Part of a small language model's weights: 2.16M parameters, no biases in attention or MLP.
Each number is 128 + 32 x the weight over its row's rms, rounded and kept within 0 to 255. Layers, rows and columns count from 0. Numbers have three digits each. The size before them is the row's rms in percent of the matrix's.

# layer 3 attention output, 128x128, rms 0.0699, rows 0-127, columns 0-63
089:102194205175081127138148129134201103145111103110124086109146108167176108107172077131105151036163126073071151118126140043123203141068080123134189107121134093114138151137123104173166117028162140
108:130060110090152219074117095113099155139129139099140137127085182135074125088201074169117105190102041135124214143086096094156100147127105115135081075197162102162075108117206185135183143113048131
096:101184101137193091177140101063073080145171115148119085172121170138086161091110122148128153076093159102158142088122128153170097223149156147171085124153095105102161167100116107101201070088157205
097:083114142124108141102108098147131185146126182170146178147101184139112156189142042215106085155125100124097086153135117050120203057194130175094123046109121164133133139122082149132170059209151162
104:162060149120156144140081158098163211065101184132083096170180227133108135130171034136126062071116150076070065101136148115131124148170092104168169073150076117088127158156142152192149157161171121
119:071140097166044158079126109167126103162193208121134133114112139157173126057127000162172119142128124128088118140182152073122106104141101189135191174159152137190101116091080046153137144174119162
103:142155141177076074155106118234148193146144146137161136108117116116068117148086146082129135122069145160068149213137091128171135149141044075117192129125161128166126114135168167044068084122037114
080:105055090147114098156081198134114114115096174120132159158130145190193094083102104173066156192139062085143090130118124137120097084139112162174096095089119122107091130150133102087195140066170062
112:110115102191159151124123106187197097131137150135059115167046100169095196125096168129159128109183158124162186115178157118139172146162050188166152153067168146104100160098111212099179135129149116
080:138108111127132125162129094100130123190106183153200155103177142115106132049106129181082142103170068102088182075155108073166103184114102124114080144167126191112112111181144135149082137110114164
098:152141156074088174162129070088105080064168152107135105132105137104076103114070084055084117175136084118156076150131171099178105109212132096136141123091096160158217163219058111171137117132093153
097:149102142127089144174122136180112164153163115106114146158136149146178179100050080101132191131148132156123043187154183144155119153108056117137076044126112056145072197176121108143169044151062153
077:166144049145067160069191201192181045122127181129098054160184167108117106109116103168176117139085076133096132100157230144072106133113107153070146138198121138098127204134098179100099127105135106
081:102156099117170160161093122187130103185026099066123091153134130113189175093086131065115127148132107141193174094124087086094091075094140146086158200177112127081131106132080191147168113133081158
092:078176217049121132143110064053169087141134109140104106157158146084152098125118133194103111110074163085147195142135133134138141113150162106063104106114136128139118066112187185080105147168113077
086:140093124136109168095139153122165111029170122159098147108060191070120077132092138107147116096149124144182133186038084119109168116140119187132073053082165070054104145104148038144116088118192156
110:144163120076077138083096145090082118045154163108122151123179061113104159089082226105084108123140145114093106118115128088066065097144172161098132169104172060129087139089127119153055138041124126
091:135142110096110147113181130068099237067139196126078114092162176138087191088144161138085097153117178121075100082119157080169132113137170170100162127166140169117078138192126115158191121066129198
112:047098148126000137181118154125148085086115150152117099092141134191084120136118168112117146163152150096225094157097130122128153161151122116176114125083112203141139194131071204081194133145135178
096:148092082130132166165119098106143144112137156132136114147088169142163073032116118150117057104177141095160068085146080142128116143148186113111149079115150255206104128052172193164142101121142088
085:157118114134060147092101124095114113021133126138064140164096208162122155160157179059089108137145158094120164097096168099164157187113134066076102090130069136155102085120155122155041096148194105
109:087093097119084212114171099161138119184172099048125121048140152189174129180137136105106119148155162167146070070095133108089117120183174110163153128133109090174089178142108197131187139207132126
095:160138121210091172068090071175060113151163142090137103191056150147138139084083104186112151163168102091132140136123118159093118130122106091124099102138147076180200007124155161177102149121121201
097:094128119199148191199145194192130090118230136119146134147167130128141087157176147104136126055125131162142112139053102124123132135132121192068188114109199132160143096163098218113127103132139113
107:092160062137096103208087179179167053058145093105169123140138115173151072164166094107202133146170122165145160178162199163099109069099093081078192108132102110199159155097133149082161156160180130
124:143173176186120134085094115109124150052109091122201112112113066205172147067119089061107138129119084149213146090041112063113132140175065149087072153095192144088152123127135169121087134164156218
113:042129097161113145103165129129115034179136155190109180088088056063110128139202193154129100169102180168138097104083143085146108127183107113140217096119105101155210105152214120135156084121103090
101:188147183071134145127087126194146146193066047110168164172146191144141119201138187107047181153121165170139139149166114069075125080126149195151190169091142147108082131147128099191108149136155076
113:098148036129175112103058104148212140128119125170055182127116178107070134112172143086074129121190059115104112071191063141117155191191155141144162147067115153168137172086051099087122138117071138
106:089178144074140124107084074163199173097175169060144077163065093129128131069114116188100106096083130146132055116164117136087154100179095166110067159158122107152132138064129193166110068059183094
092:150130164085143114107108193086173099137220120139174159106114212033085211114139209158127147086154093103155100123131184097125157155100139104139142160199085094068063154139154134115125112171045126
101:003123068117089109108190136114092143175105130189077131062132173136143145128117084164160101066041115122115125090179118187154136062078060190097112112096106075159044093134121171141152138145106161
105:087156134117149156148075128126107116145111111108132130188107100114114173088196133110082147118114095056140116225124157102213053182184149161056184085188143112116118091157078158137099154097170068
107:141156143098070104163176112122093166113093111109176183153162007126110158163232126074102124097108083145099174098180121097191111167178130163085159140153104116142058151172166072176131146156068135
099:173097035159063168192144123135110170168183133152124158122131152141052107110155236111119126145052065060100143114133163148090089112148154185061135127080127166117129112192121065133085082096141148
097:213098111060081122113096174178041118158184156156115098116075060122174174087139173109132199142150133118175107140167201116080135131131115129117134194196200129120171117143130099204141093150176158
106:118180137137149150177107164092061078160159120195169137124107164125136062077154201187068138139086077188122064075111058141119149079159094152143178153197187175067110155106107140167160145183104136
099:150108175130149115113158157109138178053145215120190116152067104136134091160108154180146068128153160141128060105161091163091138120159160205030225182086111079102128130103148110052138174191094109
102:219149129127087120161047158152059160113078148117072131190145134103057057121173133180159138141101137088171104123185142180110120190068111093116110119219177128170121149082081134142138102175128086
106:165108128100163072152149164139102200203114122130058109097185095119062054077123075110164141132119114121121156107102167093137157119089088076120197137093152142100205114094162209121068203133147147
113:077116104121122154166101185173113181082126076142124160122205123139101139131121149089116201145215140129092125093141131096100154138070132056102119150115062081009133147142170178151182182147074114
103:091116169071075097131157194125106160178160104136168078150083151115105101132070119175080106155144192069091063140135118157114134166040140158127135094094151146100182141147055070164087173095070195
101:171124153113104217097152091071158094124146161220087060107204141109132090123145135076183123126165054080188090082078113151077104137100094148174123094189140123102116162113188139183184145077176135
105:153125180094245164128153117113194122183160138170108139104139114124110170178073179109175172147162100197133084165130171136170129218136102143128220169131167137134071131055133174129177141116223133
114:093131103151121045178198158120095162137094175174143071115119154000109144128150117142048169200113142149158089143174036074111106114167086111103085111134119122127105149130069208162066099117162144
093:098132188067159150123089187153223127144154152088084070133134149070126150142120136072119085137105095176198165084099133169109218130154092129072068097071052114131173132148107105126166174068116056
097:223147112055109201096148191089176115144167089157130059102158113121144122110132100126141134143038097103150178108113163172096219119180121173110092159146096136110078126125146073126112155136093096
094:145175081123131157151085089151086187186092135187134099121059116156117146198059149152069116175122116144083122064133138140116152115159109077069118064106133141136151104155139175160183128208039166
091:111167127097181149150128114124115120076133075203118119107215198133083151106155121058170142094080208102163175174073090155091168077102146089145091091181162094174099120123157118182121116083193197
114:108113193107085134069173117145145121075130150110137150108153162157102092163122144183146102110044103110177073166148153142092113117183161098116097181087201021079117100107143070174198108124206180
089:101133054139089126156122167116111158127139126115164138044145173170071120125166128154236126101111180126173125178112123122109161130147068111105184174194153147113052082123139117120189091148177096
097:106142134135118180079135092163146090131097179139121085165124030193091093132164086082141140132092177121099122113141189148099079183129138194147184048191210138110059133137198102124124194124114052
093:157041134193148152108101078120178190187157106101098084157105125058213114070067107113166118092123082145106120145095156105146096079180173109128060061081085141180138084172126100042121112144094120
091:166132086093181150175106129047090083119157119154131166160157127164143112212121138176174091080199064127134143103126113149174162125123047166142127106147116191141158154112053105112186155138093178
107:146118082071137147156109179095188168162099144153159126138101131120119071178102149110093155153119124069034059138087090119193127077111104154184153149125221093124206091130131163091144055085115151
095:132146137154112101089173146174160077166110090130201137096187100139134108104090118136114186119141167121102130168189126103021100101066187095095119039156152099069163068117057101149132088157142087
093:144135089093094077021044130105065092165104168150190109179131145093127145125124199134154175119172129145161143197123175101155142125094120200166128129181131126119115147120124161101176164150067116
105:194187116125130096126125169160154122088138145133117122077140092143079141185116166067147066120084099126103120107095226221149108090197132181183151109190071106096144117068131195179128133143076192
097:065111175086114095139105174135089167150062100075126095064066212097135120159095085101153101072094102174090139075095162110169143155255133088116117161157101105148117168073087118158127082083092133
088:124155091215136118098083156151157116084167056186138107149154104136075119202128110182107053179140066054148147190203091101107129135102119110126118117148050086156144141072147091111159181094191177
094:161157102080155137139095064155114179104169139093182141077130146091102153177065117158095120111161097062083166085183127124117146076116119040119228074177099082094130133137137144114108099189114134
116:110135102188111183081140111076038114149057198190133104109183051067072112132096148106151120088113108116144096175133124149113163148171113204111145071131101124097105113186101143029123085112200148
092:089105094127163157124049112187079094143103123143074135139076125094161107080125110140152136133110118152105101122116059188149050162124116164154021120086146149132140179180106084167154098203135074
089:136044136176129131126137131188184082113143080125141149111122104193066122145093121135158204120192133193107117147131093108137149115173137141086120158202115124092099068164120092182144198035075093
100:125161141154064154109106202109193206106140153129135148199150101104119222160115183067088110151128133083110176145135105082069128170104088179107142103072157117147106144131134058147198173102109078
100:158104143064140122154123101204130075041130132112122134178168089123108212097145128205164122140089142181108161169126100124175130112095106152180070200077056228113129109113087136163148075155192093
098:120165154157154068171040181137148168188086113119129157058143083075174174125063190151162149187196074070148139095078131197127092189129146134077141076154078180173123150059104117152122182117144146
098:133146126107101157166080108193096194116142124069097151080159096126050126099158117118134155154131091123056116105110102141086230137062118148134129088091120160236055148150129157116138058100164135
107:086172163116143117095132142166110152105194147141084030205120092097110147071123113094039146124036061185110177167109142131111137113058152111165176050134143200106119161107143181165120142131153192
100:164102116158092102116120169104148167186097186161156112209123182131181088116115180071147154192172143142121146098115079168125175131083132121111091086132135108088093177086165156127137171121148164
096:110125178103133218157219139094049198115187118122153125155140106083112138145150125134131039107149133067073084107188108127114180091117113091197122124090139024097139144126102113144069113146126076
111:123077195167210074233199118180153157135091150154094096113128150168150178116156169130099127195200088138142124140169154156148122119085049143110148151189173130144094105141139145134095060150162220
107:041142186098124178197122131077136163168118068189102158050125068181145147168046113114121168092169132159083075083140177113159087098174116109117100139168095171129145132098114100212113065102150128
092:086197126140111128119161107051098136172189088097077090133102127174146142015088114132163142067145159117143083112111168074133206133118101176108142164081069108154083181116131119153101150070126146
089:075092092133178124196076166034075113165051134089186151108116137126178133122179121146119166094103136173174119141069151115081111197060164124094148188108175128120102124092158138134112131191095106
101:149122151097186109125186095185189034100048191112135172171160181113088126093083124112080151123196117156167148123143143157122127148150133153163102126132121111178204139086126073206044157113142127
103:150163147179144145172069154173107114111180110126187118053155112111167224164129133099179118084148154078059128171121143084092157180128206074079140175154083104160114145133139115190100151199187067
105:085062130061159140143132183130106095140182151145189113186153113126083138118153107116060099136220102172120178115117147114134205106121101063170126156157096073187170029164145150184153081142173088
102:145077136124186048152194042097071109185148106129142145130127123116101056160112105117067168124164173061223158167160131143089161143115176119062139134036147154092151144199081168084134115122150150
101:213126090138162127167123093088072106145167071084103108119090179136146118143147145112123093136153115128114145173110132137067158144116063117079083126147121050170171063069135061167167123108132211
107:107144096049123164142083062117162203141109163147147089115134168129064113195167188213100160115181194120098163156162180124073127103109073181035102151092138127154141079097185139144171068096141076
112:175090182104101153100159149188133151126147172229107168128154165159128106186071082099120135136136091099142163054131113105198087147127126144042139198071147132110172097149056203183093096113128062
096:162108126126147135170127132133063147151086141182026048160079103183194153112096127148168179115036130173124171113170081149176186082098160138077128148092151089146090147119099110166163087069113153
096:053087116124153059143100147130148098115077135150155141184214152180114065132109135165148121094138176140147141151109155137200243097105100220090076095161118099083074143244176126107086090091126102
089:092134073080066093060125133156150165150148185056118129108116182108128165117097094113138190160159199204104139124082180112170151171110193101106104103204128167112157211116125167095103070121116139
123:135125107066122095184130145097130203155149168099096126129160174158176119075100101066189080124205224096090137144095155177142042162202121192149158162139185162144173104198141092140144166086172090
099:092159178083138056103143080093137146168112152127125175106061143127191090121151084114104152131157077151065149131086214137157136075132170159152193068152191063126069133194175087097162172147177124
090:082087170110079152122096141159059030131082184163113151109162049124108177164139110084026134146162140149102131188078091130124110111129123110132124137143073153188110076095132218123088126121094189
109:090120129089135124199111174127104168119169145166154111144102080101115168095152140141089124184096144117123180118052062080176111127110164129208207166097087020120090129089029133120121135188183133
108:073065123077157120175057120096071129121130121128147092193155171126173139159112143107148190134095152120105097125100189120107226059165176081069075117101138129138152117073109153142182120104141050
109:101126073125162078085129078096130178062206147114088054089101086111183150211102121141085124119139129139147089138178088103098146064145144118162182227156183188148065110145092201108101116091171137
097:173175138146128153086148068137144117135117146182141115146130145128167063093078132118149128143143193138166074193100146233201153161125238142108143155122084102136172088104164142148084137193123132
090:106111114145113126161178102131093044087141126152060183117135138178094168109116157087151092122159129087105072171151072096192101157111097188100040074117114060131132137174179080223199116148077128
093:134117163154174140063098118140113142116139128157094092117152124031139115106098104155121120206079130127118068140078140041143121076159050105066127093113187148158175154127148089170065065192152097
095:105109081120177133043098195111148156137141091144166161143115075124106148162107121140106185127180057090181180073123182071126081081115145066126098109192185112140134134117204139126152102099131054
104:126145142058168071134043120187116078037207089185135081147089159064078158146190135158154068116098141137119069078101152098154139124139077153193163116132169104083176151173156154102156165104139102
102:071145103219141147161154088056147046192163170115125089153216146132158158106170157120098131104149164125105121053112029171087156159187153162084156201147124110084196111063119122111086112137084100
095:134042109197080102148135129096177163133097220134143097131140106104073196082182066135150154115100143149141069091219102097105120134131098119113070139111130158135205130165116076150170186154165079
093:153159175155085096115097144207174120151132071113124149116181114150152165090107158180167140142141111168063108127101112124075151108113089201112159083161098240166129105096108147173142138021116144
086:192085116136146084121128137108152087120145203102110096117112133145173137106151100121160166090096081187143092093196173124172190136111137134093170129103204084081156122073097102165076147194130153
113:172136073140161128180146194147199067135124179061139065183134140111104126086135113108109130077080181092094131191039147151126137087119148091108105114074124129215175216120075097134108109149107074
090:169184134086154159114136110110087119221102119122141146179096102123097124109136162096194159133164162107145122116098112076208128080000152152160149075117128075196110128131061129073050081153142153
089:115104066209119107110062084084145128078055100127072076052111108224145137158190149172224104173156144119123160120100119155148109152156120099164102072128094092089174160120132136181138152118160088
112:130132084174171131074107209106124168130119046115077196136167111129078151100077055222091119112192156158116188168128139115203071126171138083158083175103127103104099187137099163119115050150159165
100:135198134164158078066091124121105151123157149210185148139086147134081146169146090113167148165033159059137128102118110072149092103137129208131095191118087138154217066120065140124185207101105063
101:184147057068115065109104184196149142114126104114143183132173104146124100104189159128147161138154151103125140135124057164127143066166157092124159120142185108170186081140152103153106113114141141
103:174092122034116138162192102112192110073117077202117117146073111150187060106168098134058162065160124138199174152151104084136073154097100123107126088213080132120082132063033112123074121132097113
089:164072139185079070167130112120113157113138155141084102096134150093178171158071223169156111161134123107145096133165065118077063154149181132138144167149163093127094128144211143122066132138043172
090:113203163122177220079063108147155082128174136196177140140178138086181095055132142137103078083134124112102091125138077182134102187090126084189193178093140150103105144079110072165136063154127118
112:063176168166130154140105125149128126158142127012145159154127157104150015112125156105116055206170132061083129154088118075130122188071098163121118149106066107027116148106147181194140080167125116
106:073083129204126120176101184157156194122101123126155123110157144135123137164104126114052118107080053104078160170104113231114187115137207185179073123196212177123149089147119137119061120198120103
096:194127113139057149096157199126175083162200144120103166195114167097086095134052118164172108041173080174100096091089094125115136172102150107153073111090146172107105050095104134152124104164124207
080:003147110086147131099139191142167164097109133150174078173035152091110173157098104124119087123151088137117167157128150130079068102123161147083128162187134085089120132064171124141158140120110172
110:135125103138130159099109122208084142066087139134136087095086148161091099060129168111147110049150249123062128121184114150171105113082135042161140091129106169073130085086135112081174123060099180
108:150130119119170135129135024131117131199228078135151142140157125142075149120132038147122118161118077072085123063130152091193169111100132174136116167098120082161071099154082063067109178075198084
111:139133117117108152200126085167102152187135131173084132140160090094114051128072130091170070124085152104148217119085177062012125084142135048114087168128134121158126174190154115181159125137143121
090:157173232076102117101081193107105131152196123101099165078131096128130089124143194193133190153083092178134135147180141111159134164121076190198108086182171146158172170119108059174095134096136090
091:137155182147124153115103136094086211135110122118123125104194091110119055164051086174180165119186098121151108134111139080098117130139105138125122076187058170109148123169174178111087143137255051
087:090108201139104129102160123123151143168114122179137164125103123128066091148113082097150205112082156095177116083088139155162153187123119046189116115106128117124070083138071023164097091123101104
107:092148119124127117066110048136147191185209090196093100157168183139109158145076181133115117159086185116182087195125139087078161136186205032174138098145155132131126141129138144086112165116152153
095:178202080076082118147178156128176104118157080157132118085109205111128090138165118105151161177137109154173119154169092097165168122123114077048195046135077141144122191109093092102082092119148148
092:033149030148099095165081104073125112100101123166100139176142170123124156128139125097135133087154107153070165104085070144079087067138163160188108132142113150105071122118055113174076126123153142
107:148225105102129148133134115078090135118113146138185136099095164124104066152070092103186140098090097144161090109209177113121183142126162161196048144173139191199089106177183144121019086120057080
105:089155095096055086103132088133100101120138104175146098169151135198169093059141134174175101144091107094059119119089115077117239100198135088096183133202069137082129134137176097113162126134057077
098:180150204158096000151117090171029119108144180162120084144096141105107174151097135057157153120200116101128099135126144122232193097064131101127139162086133125156155126146148125179097118121151131
104:115122067099104060020081052113127187167119105163157095070112098109134146173104108054163066127112157093142150103192128137138069116120058115148110119150069103122155184196133100142155142208125111
097:063147084187072073131110106198111204088127101112212083237073168118150123091128097135115150098097096128152167095149126131117118172106143122155143166128091131156054141095119110140102218126236086
100:097187153116095039119069160111134100149082119068105170107078073090168124204127125103129020124090040212141095113123133127097179115093145126162128158032145162125132162113154086085162087171136102